Each number is 500 + 50 x the weight over the matrix's rms, rounded and kept within 0 to 999. Layers, rows and columns count from 0. Numbers have three digits each.

# v: layer 3 attention value, 320x320, rms 0.108, rows 231-266, columns 192-255
# o: layer 3 attention output (transposed), 320x320, rms 0.0998, rows 231-266, columns 192-255
# q: layer 3 attention query, 320x320, rms 0.106, rows 256-319, columns 192-255
# k: layer 3 attention key, 320x320, rms 0.105, rows 256-319, columns 192-255
v231:499408421505495387505460506473486470475558552469471534481484453536542557539524379505530463480520441435464539478536484538569515465471422464530469559561607482485507449409513535495480539521470427
o231:432594479453553614551515468544512432518494467513511503574491523482499481541479503472489507533562532563517543461525389525499559529467573498499496479557535536495582477531510464519398529492503546
v232:475462556386416547485380570520524446506512486497447495470511483471494479471504480447476460506442466535508544525488522502447508497486468502442529465556479480534482517561491479530411521567567511
o232:423542496541544503523597488545539520530470464472560481504550522562469527484479501420445520474514409341523483493552467502528482567432487493529447461535467505460423511486480463548619450506493522
v233:583504562484557529596447492434594453516541417563560471491512409575543467512523554443488548623541510443471611508558442564537482487519453437455442602522465457500452481506492509456464520498574467
o233:449575542503491557503525482560477516450485577483505507515515536438545474463543428569577509405481431462420489537516548497572528521475492505570533351493500421491502510534459563469482486496423439
v234:590475481566481645524501594537455513508502487580508514455470485484607498496539556470455507404468566529492514437519533480540411484495555540468485491552488572515537476533534431498558403438387590
o234:417553485476389586519524438578555452542468452392446497532499528524472501502471477458447543560505440490440502432517514428500553462538482552519486577499470541421484581499499452503485532498550505
v235:468495488517436557444463590455485567506510513508517480486415498546420518462504540473556525413491530501517521579514591457561523515469503572440466419483365609542517488494531511603464499581437521
o235:454419495523541513530484435510515389383536497408486480544479531451517518526400561563447486541522473484504448494476441566479485545572515539501561577486548465431479533472459466428538542464520481
v236:601480562484446488515446557495476580513516394584524477591432504434594572519480515535417481507396482456539476424482540509552506490514392549553495518471513420548480491529420435458456552517492480
o236:499531457452456529462532484489555436452520553495506574482480361569363533534515501505489467452493556493438516499499504511486443438430553499402491496435526666542627412493455503473502447521464461
v237:484564475486497551551504564597469416490520341526483498544565521512482475504528470466526543543454531563463516553649475523399570525563465498429465435525527439490422499439409407413510569445508504
o237:500476526520496460501494434436520459609485561485525570494545495515407467448485588387444423502464438448488411500404458430546530486416499475506412599494536423570496487512500454499479502505553557
v238:448541562409564392493559538490397510426464471492545404596408510440601506431486600559534497526426463547473471523417620592520516517520583608503565463529509522527538469524541465619488418544552541
o238:496483449600510490575520590520454473409507596461549553493481439504483515503511477451467530465560513517535571604379497467583472449557482505480490480402530530522478388440548546527437581435541566
v239:436473462500484540571578547455571463530532505474412540497538578502453483489568451500492550572504550569570583393466465433522535535492456483478452534461481576497482495561446557494545480510509551
o239:536538525476486436500506543501534407486478486480561466441525490398503457423434608460444459554452498488475430460494539559491545515350557464499542457588529427465476596443542485523476444496458540
v240:597546461488548543505416557555605472501596536527370493491470547564463533574386452522424480569551547488575484485498539452483412518406492456597515497549513491419405573573567521449502553509545459
o240:531478499469502415559494474420489466556438452447523462495537403470527504425508537477643529506493480558529508517522478540480559485496405484462467505569518515443506547522529562550535418547472453
v241:609502412477445593510493479481415598423478538482463548453511549458523462550457486522441590458550564466473432561476528564539441525391523541480501439549492564526547464421495359516574530491447634
o241:522585489449422444419543461572496458502510499423569456445524543474466478572619460560459463581506482387620563460480487479418614474484508566577478511493483476484454482515552536444493496518535529
v242:509510586569527462527529401402479518522562602510510412468545481442493499488601523390554461427519586447435475476395537517566508585458492426525551557517479498415445500505429542593471484630443568
o242:440506457468445485440361515503440544405458388540424579489418547505463513620490509595355534459463465474502549499587616540415513541556581436536506508421470549479511538552577524579554526464470517
v243:499485510539564629528519454516481486461500471527466490433468499500473548481526446540548544566466490529507540523593369414532519456438481419548425416584558619509435530368489442602480449443530559
o243:472467633481458491478465411495572418456480513493457480461474464529516513485471569445431418563523537465515456542473616431524495493459521532559503528438516489497546506528501492456505589566484466
v244:535529540543440474476460447455483523511492536561537511528551507396578420501460478524545442360500448511436596419437483482501518464566455450473444643519528493430522490462530396530528474439424517
o244:554485427302494491472506564502597473517470505502402586524498571487476539502431432519500495469546520441446483487547495472580501448508541447426450503593525542515560431515559517547454521523566516
v245:469561479543574477555453544575531491551498576480533413524546481469568499543501571468557468435458606586452560444482592483533516483489495524409493452521514438521543449502518494526603431484476537
o245:549511507440531540472510550580475468500555391565467677564556590417433587389370480580520547502548330444484577509499450513554553498526485512528450481435496526410533448487478466452356547546488509
v246:445530569570569536535563518478517440469476524532525498452446578540533587486421391451459430427462476494450507503440461508568546483501532562492468498510491514426513525514463478633497531487459455
o246:430485415439481463481308486563454487552418500469521439487509418566549453519456501471545510474557530467503598565472544555580468465505571416476474533513450590505529523430503465452550472441461588
v247:596508521524478527524459567559548557562475470507431555536481442533427497536492470501486506603553584501470492475428474496493525478439524446442466543436515551481560440475472489553600462456421504
o247:525472467457505407458520506486496377405587528493505516517415457460371435454404533496534480471506562532516490430459489496489493407548472457411517425553525487516492559483562516501476533528527460
v248:434460527578500453412501478576504420481497503527532588441487586558509468540546486496412457551469500413457501569429579489469520454451468448595530460460445565394513527553458547501511534532498534
o248:516539513423516467549556523532502562544550460506435438528489437497522548531529493414548584575497567555561469463527469553525494579548590477439449567566495562522468482454518434523410527526509530
v249:545521429542516432507445556502621476542491546452472469451505397442526461545517435520606504527476573511448444453553460523518504485540542516425453435403528466481523511493493601408540454433543440
o249:460479567447541479517500408463551511503521537479435506518593579638406553434525576528483512524487525490466540526471478489508519445537512550422465554539580448486548480605502489433534534546399529
v250:476509452508490533455529463544572558523445552468486503346522634482569502498561423542410549465511485556496484462548523603488440572585535428491613404634507454548520527435526441554431585584536457
o250:523606573488545572475468509554492456429497499474474572506480451485539490544502541526643437513542493441526488449515451443506536519450523486450495523420504446575430475591443474432476484480432490
v251:564483524483526411483487474481588545549491566539456395538494572542504579516508487532512522558548550530467526555525514493513458419494450483455467565525462543508418461515452506437558482439531437
o251:582439474533523459474525411565464513459523510516481578511505436399492486476659469414489533531510393398606514595475573513461531538527499538427480443417543521425473564519528536517415498511522479
v252:573549433570457516481493442620405399608424516483470480488568500474424529469475586480425417527551560576467376411567471527459567510492589536499553568508499519489501561534503403409448494489498465
o252:577438615563478562432508544497581651537498502453520566478557448527487433509537467601570479542411415538506486534467521535527482456526512468514485510445464444540636461529517570488615522590404515
v253:467500486541455486506457513588412419497447466494550496518436515465488539533479531500475479486507528577546449534521495494485601548470552513509528420598538480506463477464452463570478543536387512
o253:475479542520463540475520514426562444500481542521472485463514476492509453461492494505530527516427476505525411381433535475560527533547508531454502593459511548502449515569495511454569458490532534
v254:477462508515470506413486511540480476475398632481442491553470358570459488541495476472508583522448468535496467639542458535476453497517490466557526470420586495438497534472492509535547573572433389
o254:584471553590521425604598568473539479580553555459606482559501543413543569523495482471458492583477561508436485496452532580379533441531542556520506605498479549496533499581540512499479490525444502
v255:471471550495471420584551435584467505559521502584475599398524397353449473460512554464482524502504528528427548510489514581465549561498478488569553442516465508532536517418504508515498573484582486
o255:559431563503489461480438553536478516582472554473487471536503590470530484499477620554627546490431458547531411521428468463486514524586531536345534543487484411439382505576484479522534472527500548
q256:484493502451531540403427473567510497478561525494467491484513501500419516543530482409512472487505517491504525415642497490458488534485496444527512462506502494510555608486511502455588586550549495
k256:596477472469486486501516438504558421496470496550503529511485513499486536600468556383510466382558546522483550509516449563478558548493495511451420540498481456484470496493491466484459412510426493
q257:505583571488408478457596502489421565568494513507504476509490469508566530437504520589544436611328474471437488531483674480433456450447423493489557511538497564514531469496375560550518558546508388
k257:541497548590486568470497442411422614502432503467529493417407501524513482495437456462514510544487370418594395411519465446532466514515517536541527500522576440423430427555510474554522493500462538
q258:476500464568571519556482539548435560477486527485548495476510566513516515464498547612549540562529506521486443491435646565525435364476491614504538539457541580424520607441482510471520615539457478
k258:528492463488476513566544511526530465477524462492491471511469479504499532442503520527465517482475492449517477512524531523462476550601431464510500487481505539516569538504478475591513470531551496
q259:492447450465491482432481419466513499519521464597492445478459535540532514533530549470506533409527447577537533518547535488483515493524586485540541446453532437416488473504547547387500493441488457
k259:588466441482578575522527529526553480541461468471572406484471490532486524469518615490484512477530506508508493424425454514477516544475559530647497437521450471451515484515458527490487469554634458
q260:564476405510581518584492500524554397492548505491468530503473436449509480478556475368481481485499485380499544551453487426473492484502511490522448520499570450524503485449499530433539438499470525
k260:493516521498481556551562514505439465474492431597508521495456561453484545487554550562535413400535474579541536464519480507475592520498427416455520464524471566478518583491523497534479504510519511
q261:515487513481571490532522515475502512550513533515489389502535456504461548355441464563429517466482484421437527531585524528462557520471556502475469485510530405494536504488566505444577440533608503
k261:447519528537402534491440536505483514486427438457410466437490470544517432451410485479547527593517477444531517502458468438538481505488488473583505508478487509464391488558549460552473577505434510
q262:539550436467507481612435492484498469501476428449530533543454533422524497563544420504465487460499439544518398501471440404502551455468503499507541535477495486512407490495485428525522528545487540
k262:565537457556549511500571493519498497505482448535495516510613451518495480539532579506527452553488487500480598473545493582527502454525440508464514464491474468590535498517547531440462484483575449
q263:520463491532445527532554536466553476508468482520418565522531497480546516398532461505556476506510418445491506503553397459442528578533478542413510521442507512518427497520517449491536438463592494
k263:564502547497485498464525474424492446481543496427529552548452614469465446496574554478455547472451519562511499474483478435515523484450549565539580512556509522503497516486498553493437464490481547
q264:471464436478388526563462508465503464522504468479450589532474503505564490585491417533499543446586507467475546512499405472627527527499500485507525601508525386512432482570571481550521478510511457
k264:513479522528523541422531470460478481550464494467500461451481603502515456533585519473425476497498592508454549497595536515414457472392414483452509473480498485527517487461468400471451520476566533
q265:548432442497511457547463476479525423548539508494461493520517432457555442467538485444502493498515495466480488561547427415599506497496497496548484562429511483547539392518451494411434509545507491
k265:438514485557546545446497468478475516523508555529529500530419535547405522476491519576441532529570507604591561474493492490547420488460481520530530486549467548483516502543468430401483441502500465
q266:560495525427462536567567474469540494404474503544468524435483571474582518540570522511506503372511461405474464476578563448515391557518472450466459446499558501614524542495491451490448599574535483
k266:462437393462566525453469526493479520486547497435400525447545480566407571539502483587443394453466555525492541440508549604532404471585457423459500477589482530512505541475463414446514428532511475
q267:541461481540473538584459524495460521568526473508573458509575511529479554470518477421533517480551504399450512481493497473504536482543526488588514545505546533451449564478531558577506564553417517
k267:527486494530521574597535498560491504476611413511461508509462569398563509498561433461451510478460492416490483407610397489510485498560513496492491539581513464502516446470502516465453584534472412
q268:585557553480478533581530447503535494468543518528428508577503484504479578440532474506491472505525584497484545558528503511494481516497475511539459488440573467569533514593420532400470519524509522
k268:449541467537509467530458477446470529519519461508439471507521457563396504521447443536492495490505495525476478461438393584464450564551559555524446460490413523520518519580501557547559508587519595
q269:464486584529610433415469502555495624465507464616517482505462586537471480446554428544494458536431550494553510568472488491479511579549599526517490406466463555473580526478469572468483543466560450
k269:576486508429531415536531489482558580487425541536496565547494512410459499561470467473503485475434526540505485455469428450575509523621498522527517577509493477450516474522448558550500541591468477
q270:485469418522537515445517486508530477559517509523491471571507478456519474486457547453618554539527399579585533550420413628515500426501506438473588475507435493574507531527466527527515488495506516
k270:488517524565515470543487518501498521494493483497471536470489466510454532476421424439473491550458540409496450476507479371477563480440469529482512498558467454479473513402508512440492517456398548
q271:547536506477552509567567586476485522492593568520486418589544479538499528519518535401457514471532550557501538531555542483485499454431507539504511458537536568567485540490432508572495548409502502
k271:517490480490468535521489440538542467502549459480414532496515483636421484559458486541469547536528566456544516576464497593537576464489487546481532407436636552493516470387541488509533604578542489
q272:538506470485546455403527593539464520542588468497474494543590581428430555459568620499452507485490480498461559534636443561553446509498504469545488482539424497576524476501411508517544478505545409
k272:540412395477557485567524458590470481423528576447458467454564419592439506477524488515551563462513579528413542498466546488447580552507584528438530478436474579395477393451559544524541547587657641
q273:488492465503592441479545462535435480501549459530537433512462574463427455487522452537575523514508487457473564462474520508467474557511489512435535431502397513581578587520467518508525467469592391
k273:472514477445488490452466498494442451520447560546513433527470509527523457557564487507484524528572438444596503444510524473522555517536506552508439593473497445424497479553506599589440545593575462
q274:501522530498470514476509549525475518474481569452529574482509523500465507517537501493455506511459431451464477440517510526570473491453566482441545488490506446459396482496514539543462552472499554
k274:553505516511421524518488542409539512489543544454500487474474570413515411601578529523520540481646445515473559480508478560528456470465529511563516499530481453507619521504475543573390430481471577
q275:543432446521393445547413515433583448434472494395434510405524486494529495507448513457460646417464446564512443474532498505623596491449453410510402555528515660503535550545543546461520480396505512
k275:523531523561486489476497534494438445529472456504478446505470504434415495496501559538494476487441531543540436477628495539611548471439606501485496448546512552436488492401529550417520432511571512
q276:571519429567485484502509418486611484515489541526588513497456479449446461529470492580494466542546508614623507517460497450433496456507551598432428498537476475493564547470498474440517471595541435
k276:535490432489545474495469459490408528425542451506482482590570486498548555525491508486508408513468426407508399490568573441494487466474416573516497632516468540376453535515480568523591522532534463
q277:474453530517500540605588508531517507595550571501489474467472573512451475353549500495523426519463402524499563466589593489553544650496484406550591498491511543486429468492455557453496505551562495
k277:506447509452416535557517458517449438526472511548572521529463512579432461503509533545471512495548469558554539412459490496578386528451557552412501451399537425516432495539488534618490432475559537
q278:522504521504541580502463519464502509622508446483457564518538454527565518461431582517513525432473470451500474459473586499571556436443455438468461449427561397513439481482491526536458504501452521
k278:443585495497515452559491565526492576473514532448433471505540412562529536441531414515553496559565418520526464542518484537481406407501453436487558550469453436501524455502551420487511469441464518
q279:434504419485463484600542525497436545504518467540535549445527545483505455510527492535468460534480479461426504561541492525349490455485459477429505522525488523501605583399477513480493513534548504
k279:473510484497533472497421574446490488626509461602458501572507567485514515531457477508601553430499497509549466458500564446568426525509544469492462452508542483476480520516560607617427404477607506
q280:491577533524459504418571458505500544591482552480586513575412498517460486457546532550548458486538508468504541537549520538484560528519391453454577547382494602442443409475503491486459421443565420
k280:476567563574533470464460493500501471507493561446481512565483527512564473550441559456456476494498524496491499419449441493469419460436460502546454445538476478418549451533433463564509417518470530
q281:472550478508549447542498474454471468511575430472526490478560467483505471491385666517440482549543542606455474435507506470534464507515409465510439592464452539504512458550543573433453492550450444
k281:458572468596493487498462436425468572541526471454508493503553534568579472475469519521517478556496415498500497464461411482490399537539527427454506571523548568515528492485529488539528442507465477
q282:532549495587508477460513542575424519512454579525563530510563584549489393487437534518503487545482565577595481560438519586561492429485495489568404565518542502508573396559499449537468428511476620
k282:526450468522509367607540504512390579514476516559538405563477509574512532593553466452484475540460508545486548504446423508492482445507435533452529534463470510448605491458486564455436578422511528
q283:550536545472531441508525579484534471497416494594529442540432520586426479524542637470543470564526550510472497583567541473473528448573569583526537477596360456532458520446476497495571480465506565
k283:462467395567550606587486465539570455573523408419544466555544491404499494512469503582437569466408509507464461451441452516592460529544413512495504449529438529478464484475489503446469473437509481
q284:473542528527483568454622587441433611601521510509487560455571456438473541371464494398395409568463467474511512501543465509495450561507487557547535587482495507485481546505581482519560548518523604
k284:558574449468514529480554552611447530568502560518559405482454519476512510536511503615482512553434530475445481561484483520432419533496561517553554423480369490440482481458404508536519480584484493
q285:516561499469531498593472515498540494411497579597529433549437487455520504505480562477551579501518521494416439447606559531431409533420518372442483501465500526494451477514480574537546525424551393
k285:483540542541578521408415457520589459481539402439421481424517510468512520578517431478490431451530546553526511509460436443445567508419491497507452529421535534471483454485562568548485488500519526
q286:492562459497597501518442393510429497575445457512537547481471443530438492433510525556426468384468491478402577521441568542414485500553470389459563576499530558560508546561379424458584530536567502
k286:525505557507495577458414465587455552531543505522403519491482431551496488474520366505562524521521529396476488519440526578520544495457477493509490550422520472399465501367455588591542583523562473
q287:482542537442444527564425437484533542606515461603402511452519567476477468508506505531531488570561447483506497452470407442545445520474519534461535511472427401539463500528531391473574471533427511
k287:527469481436479564573562514578525526473566563463493526438430545491566509508528543483484553570509531457555451525541456546511603524514446514494462529599529508583501487564609414562442512463565576
q288:434540491384455489492511441508478573462459526569539474544502457567560481502492513483476511490463424486518487460480400465457576432522438437540443483505517339469581493501534497487579457468485502
k288:459488516492395557355509452522541513520528495495568555466446447471541504597489483422453530500542484489602526502502527575490555502484502486563435584413488420541440528479486402476488487610478420
q289:528505513496488423415587445452473480515519463562467443512536451509518491489497442605513488488486475505423568492531418477522429538529486497468487498438478465476481597535531463428442569551455485
k289:487438538414429513553530541428516513453418456550593416491474474468498479456514518416551443423518511500549509449465555549556413451574459516483511565517554572529468472483455494564540503477394440
q290:493474548529516437515502584629608472590506541520514484451441534490424564527533531479542426502555535609565588558439527521503422511550467550550538528549409560628487545476585435486428486529490485
k290:472546530544475456556454506546467360501516430574397455540522476475530504492441495465505393538593485469518538443573498405495412579597481453464447468516501526450399462549532426533485534508607472
q291:452485497567532511531431470522511489473519535580472546552488479458552474525485557469500514633511490530460479490573552447498411530462496496522472514518488453546507421528490557458593530562424530
k291:470426526543431414533580450537456551523436562534542503459430451478438553497526534566491489500388390604461546465616558481496449482505479549517527602523517493483502467548559531494535526564533494
q292:522468509499518546487573493603387532395607554478490486557440485498487576506590551488458485468476505451513509567415485471556443483448472535475440567476523445477538436484395495458551455521518520
k292:493554418537446590623579480476494505448526436516435455438567473532466612432539586488465569433493497428437511523508471574577585572418512574490498541548476599534558428559368566462514525459546588
q293:523496509545461490523506535573495497516553573524461512405580505544545525509514537559522505552396495542487524476557547473415459550526502509527549532473452436529458418524451527430439478544475450
k293:533496510398552464526451586519443447505425486406481393549510511527528518487518574533496573453472471613533470423591505522496444490479463509561435568545506506472477439577603443504506488517548562
q294:379438545544478511446458530479499474639404539525567547537502528452569430430539527542480472554521453459510540527562446451501552574509562527580492506476478430563507456617461544454436526607465446
k294:465603540568534576518481477420503533516510497500504474516506549452499453545515568545471520457482550523453529478431482535428507526515523531490482537565459556457616542565535376481513546469558615
q295:520521554568528502536566446551489530447445575489521561615505522444491504486542477527482594417442579482455558509569531408591418501472510499428506478472536408506575500557480501509517519541489477
k295:392459516446512524505505516533559550524570531497526488470440642518461541527444472534441388483458417500472563436474481587493488510533506565480510524542523427592514506455551508504498558486507503
q296:493476558460473521465460484549494515596436506434453498580497556573565504498432585576495492619477458510567604503490541461615495489459474536425397516531520393484554521501484481458532522423555486
k296:403543419451513525512567486543529482537498474532536463476463568549527494603504508528481544499614447526466459495486547520533524514435516507444391381427511465602505515430600379545535548554594506
q297:474467561469412556586521497533442588591668510481439535553426576439586587531564404549545417541560508433618527626509563461622464400456655527517563504465567565666544444477459506462448441511453553
k297:493532389496512401537593510387514572621484583555470417523518548523541427631532474467419563484504430476406502494487479466519511505524497472479547587481451422425431464503488545533589467443476524
q298:531537532512559424374513456589467468480453438447558497405495599505481567463489434422468538465488506473540537570515507571605481467495461544517544547537490494548500519441497495499592491472483422
k298:532436573471524468427528510516521411515481407516527504554523466455493577558466410431390522418483544463467485467536548473536462512559636425537566592512592613563481506573575539438554464408490475
q299:468404540561495570491568521356483497539592440621525518469476506504434520404494550480486537549559562492399502515487518451430514550520476359478425475488464562517448451484424484370481592582528523
k299:545398558440505470544511443479398481516469347446560536514482504442503416480468474548439517479460545581540488469498409505519527514510503462432618440522465464473563589429450517402468499652538478
q300:464516460442455434529476525465528570562539509481520424443504550514463452511521487525501518516592522489494558531514494550446572469633501591490450472534472541415447480493466444469530488525588574
k300:483508456457468517616340502545549591502508480484542499511475463475471581476421495465391528444521525431479433506521485481556530577566553500523558523459500517492506434495543446458523496560536444
q301:553594476503560399431516465534473555634535542526490520600586445565489532527519470517519494509486494434485500489424533551602483397489413523462463499488514437603440518500508476431429497423461501
k301:560516571473529492539445593441586514532502470500483393489480428481472590510505502363491482520482564510516477527469496520476415512447534486456445470440576552472535447464418472564547394489498532
q302:461465424438425461478498543483539650453487527542476541568455482573499593490593446459482523511490486431447490548518614568462514458454428518397531518454552485516463520414472482504411461451547483
k302:423484577525519536530462514501633472396544527512544462426487415494476436538526551511509560577459419572447506522569514453490491411564520362510487564524424526488497493590405488562493577540566571
q303:430511518479499373447514479482422510491409495503434434479455452480571367538507425520504548446497527554556482475498449604592479461484634546485570510464510492559442534430487561506496469485513493
k303:466481462490509541478428485539469497493471520509564439460443483504373461509559593556466536498393389500440511484526475482656490614481478426482555518487557445569435487477534468418548430542576430
q304:483470431509490471501427464468491489476499557601516549386566501489517479458482422588555443452444484564528604451506485594470452498423550458438488533614433486521443443569523544449559531487549572
k304:465521439449470492461478478513468454544540480553451492453495542507475571504484549527533470505569551479460381417479559416553474613506503508488536570463589535545488471471505543566456512538503509
q305:540459485446457438515582494587477456525497561492522525516500540522556513512478433486448469540423593431573496506602499513564451475513540537543607545511493525512437432458552423483495471537579475
k305:445555494509463486495411436486519408494440407465539493510534524474488514480491539471398426494404499568463489389429550550455504412503436506479449475417564401570475523502568488505557463493479412
q306:570383435506542488597487546574468448519505556523539543489493493522479444519488494471540542475483474549497532557463509414539401548501449535469577525472500359498481543426585472433531486528460371
k306:446521507563455514517449623577496477498492581536461555550456526537455484434452458449475476502539541517475469467474511514525548530470558520515539473516416496548491492571544507465480552573579471
q307:541557503495476589456549556482511482437478513544409548595528459540519486547513472511472509468497496527516533600555501391450503446546551538557490458490566548477481469462511450512553482490406419
k307:488439427526551434446530550446461481468524513566483513507524467535602489625494614519426531574517516572490535485629507445491450472507550468544515443655474536446529440451504466491487494483514455
q308:490528610462543462497544472617509481576599449481552548397493525521572581574564493486480516526481517518360521526597607546532440562481459402534458563542597461514466451526579400410449476494548519
k308:579502564380475531454453491509543566599560503397461546517588565451584559470513534483524534486557460541572410546501604480391461391468556533496524563485553544515476558520480454489483510530531558
q309:562425537535511525463494456512550533448500654472436621529552465528454585562500443634532435592482468510558495423491475482425533440394465576499566472454458518521500498571477529535507381465486563
k309:496428491455576462472469483598553524534505579608471447447374600514541506548527479535489503505514557554494514461529452561509499576597417470478437599519486503558504531499561461539541541413484474
q310:530524516537508471568580529570408464402531442624501472539448605517571477523488483562477547498479452497552533554491460484507463521490553471435551580504574519510481435495441460461433598466463430
k310:574512450505502524437541514564474466542523499467497471534485440520527558530487506506534568542601503540546575412505432529530555542562517438520516536472460470560459518463531494493480505556524542
q311:505503444426442569442446510420487533423432523491475440489392411469554404503506399551425615477577536523469551581516526478468538417534540536388505547496433555540599581490430457509556437460454497
k311:539508424507609474595518533426509543449455564508448351527467532458538455585507527479534511449514448526404469518512538473460548525540443559513436424557417500560625460530506452553514463486508461
q312:558531455422475539527540529531490470420511494542503525486439511409580581546547504524526595424443488498431536536429539463457536488438477433496473524428475480483518559463465493479579471506473443
k312:485522419479487475429411482438511494500539487448515479462553543479551458563546549533435506469538544453601499449485549492479514456520612519527550505524515540532441516511521521442522536551502493
q313:511591433479482480436461482519496589442432508494464550488377517522554480484486507469543425370434534498486559496542532444463482532474536455520464476516550484481530438554593580527466509398494544
k313:499521491538492561554503513482545489492515529506462393502553431385506575479497448555548513596460451480433526543468466493556376451576469510476488506514516448569478555446536480572487554479478503
q314:572497531486459493472512472452406450589479550504451465494522452512479537517452522519521462550446487481506400514494485439448526434466458494455605526517512444533473488615503407543499468461494497
k314:420437382438509458546524457439437524428534530506467532528466535581578560509477478509483558419497458455469546434526426477504475538472485511512484545494593525523496453431475351451565524503497516
q315:508485452490503495507569484472431560465466584539510423484504566522520479579530469469469503447558536516423582461544590577562518489590402445432495616602520482532451455517508461547473575564528529
k315:498513510458580486547508528438521536552590552342509435412478486529497488466467564508538426552443547444468507471498548512520569478556458491644508430461538459532556505468381512506525460605517547
q316:572594590443404500503507541460439531403505457485476473463501498488490535530559573469526446511479556487441430418424417405481525432457460554487515494553440430527532456513487394516463507508469560
k316:551411498437501414443520535554494559381495502520511518495532623528513528626393426544513528494430585383461486522516545599592432469521458560518468515541504531433490527548486487444468437447378457
q317:597512545537497511505465412550497467375486529479451520446521500555507447561557464561530610642517487512488477410512515475510576544484442597483508447473528439588497563520379516592468395472469486
k317:590438499527385581522501565559508454584460504491461376517355468544483508560563508536463557448453495455473512510543488437455508474577425566493548510489503414531469446435366478457519488460385488
q318:481426420537598501440449568440473446493631503510479518491471424504466447536620479517503507525433528567501567526429432553629502480476419415384519418446585580606491584593507478457415481507583427
k318:491557557518516486531474576482459500561467468534404510504480567553425460545508498394488482529472525574443525503627483503531459391487494512577477534448397403417509490491442556403477531526423527
q319:442545463523570466505519547526524408511515526453506427504448500478504511376499541437467495513523528532595459529504476532506504478523500533491476522505536579556499494551471530498485553518482486
k319:502484509492597482508487527452477566514470519552485609501485527480527507497535404579489538588474483475443611449465563594401561453585481457396543496504491548473455504539564519557507518496498501
v256:442558441509483485487537502469457446537525497502568471501476407494461430491546488595594513625482523586515493539508516552440587476421496504403498457508534489515563502510576540473530469499465450
o256:553447501515521593450446521472582524501482582505492503525589536480570455528488434473454492489546420555537447519456541480501480492490483542473590529570461550521430506491484521501469528482516424
v257:483466537433561493479447516537484553536451548620519585499478477481556439534523475466482466461430558482531529476620511472551492455474461480494434610465606549433574543520521553484508451500457549
o257:475503461529445489528518494573438419509489513486481400487494443479540532520404485474537513449542421497480462587463507384465421464434460415631528499557551501614515515485476506501464503496495459
v258:478512442577520566417521467513475533575525550501496408527555499465408527557580589457482600511457560533512601503620496478428541540454508443471525501545423468534532489436443424440493625486549528
o258:475487392454471549460337451510512494521445504567515527456391468436533504458448500436520545498489490572472476500499556551484438592541547543556603486477491489533471517525568426490551495500466363
v259:474568436489480492435489480518500444429346511524557489504497520562476469490501531554447531530465477568520509523523458458547461458519511460490502523518530433470383512500492482407420522422541409
o259:529463491504564577514479516557523569496513443512451519443545450461553490537471503437561477500512472356481429489465530539439435466485451443534466423455504566579559574437469476482557485478478582
v260:562552536486467454391573509429567411570516563478450479477540557556485491548456509512500515632447502568488510453561503441507456459471584531458533563519420549513510448489504482427609630572575533
o260:490451476423471564516455529544509480473530409370512532402597503448451522459476485474531470454460555490531431496497513501508495481482488570564556557542540475502567491435501515598501429531504462
v261:564472536475521476553490520481596440534537449507521549477441450438520602609563491513507484520471467475443533533462486504487530495556605473517435571410488509513531584535419552578479411569508455
o261:505477458460592472474511503536489481455466517451480469454510505523432445472551564542532522454458511596507489446526462502428466521465475560459505567631446451628482546508547390437491522503510601
v262:454474505518557457515465537478547400471453474586517423467457424592434428555464508507534493461410525524446427555464363483510502486506491447557525527451556460436417417603532519466544559459442465
o262:544507538534535457467465418549474529457492536509510560486438468483511534540472482470501487587494541473533495410428666399489413500533481491426507457562532524522457460462478476489483540510540498
v263:500508542537486529400489375512523499520547412509398520502426461507514525435478448640595565565610491464474497439421417506415458475531519541497521533474547514540561571525523544606461543676492582
o263:464544516529523485537544479457489519461498516411530448509499508438452502609587460499461585498520523584570495566534552522527516417501506547442493500508533594422501551534535540414537427449517501
v264:540536554521555475535565567616503502499568542489486421539397446576475399502528467391412550574547510454542588500547503392473581503548455508486589577546515516495567556508495540454504483527475501
o264:447411458490503424460470484380493560499360525511516540387645504488501561479480506530551402463566519464446452489558497481549388547568516467572524544446502359445459524400555481620514516523553452
v265:515460519457588499478464532433538486534479500444500481405501495604500439571485521472466493547526478566497521524491525534477554468463557431512466514462449441536483576597608517466552517552533595
o265:561477459566519549429492563531466482408463502587507542498419474508579536467539491376504517475470546564527514534535431542471488478426388566505527502538515498552566554480477495513500479495410503
v266:498451500424565555477394475425499519438440452465489529608375570519443436448474436504509500581549453488539549524563488504579465519478427435501607424559533567441484529441543531492551453399439509
o266:418464569530453464506512540596429498523490511520437572500543457526395531569544497410468528563511510516509435508403501517497431437465467494533288517496546490554567494521545584443470628502509612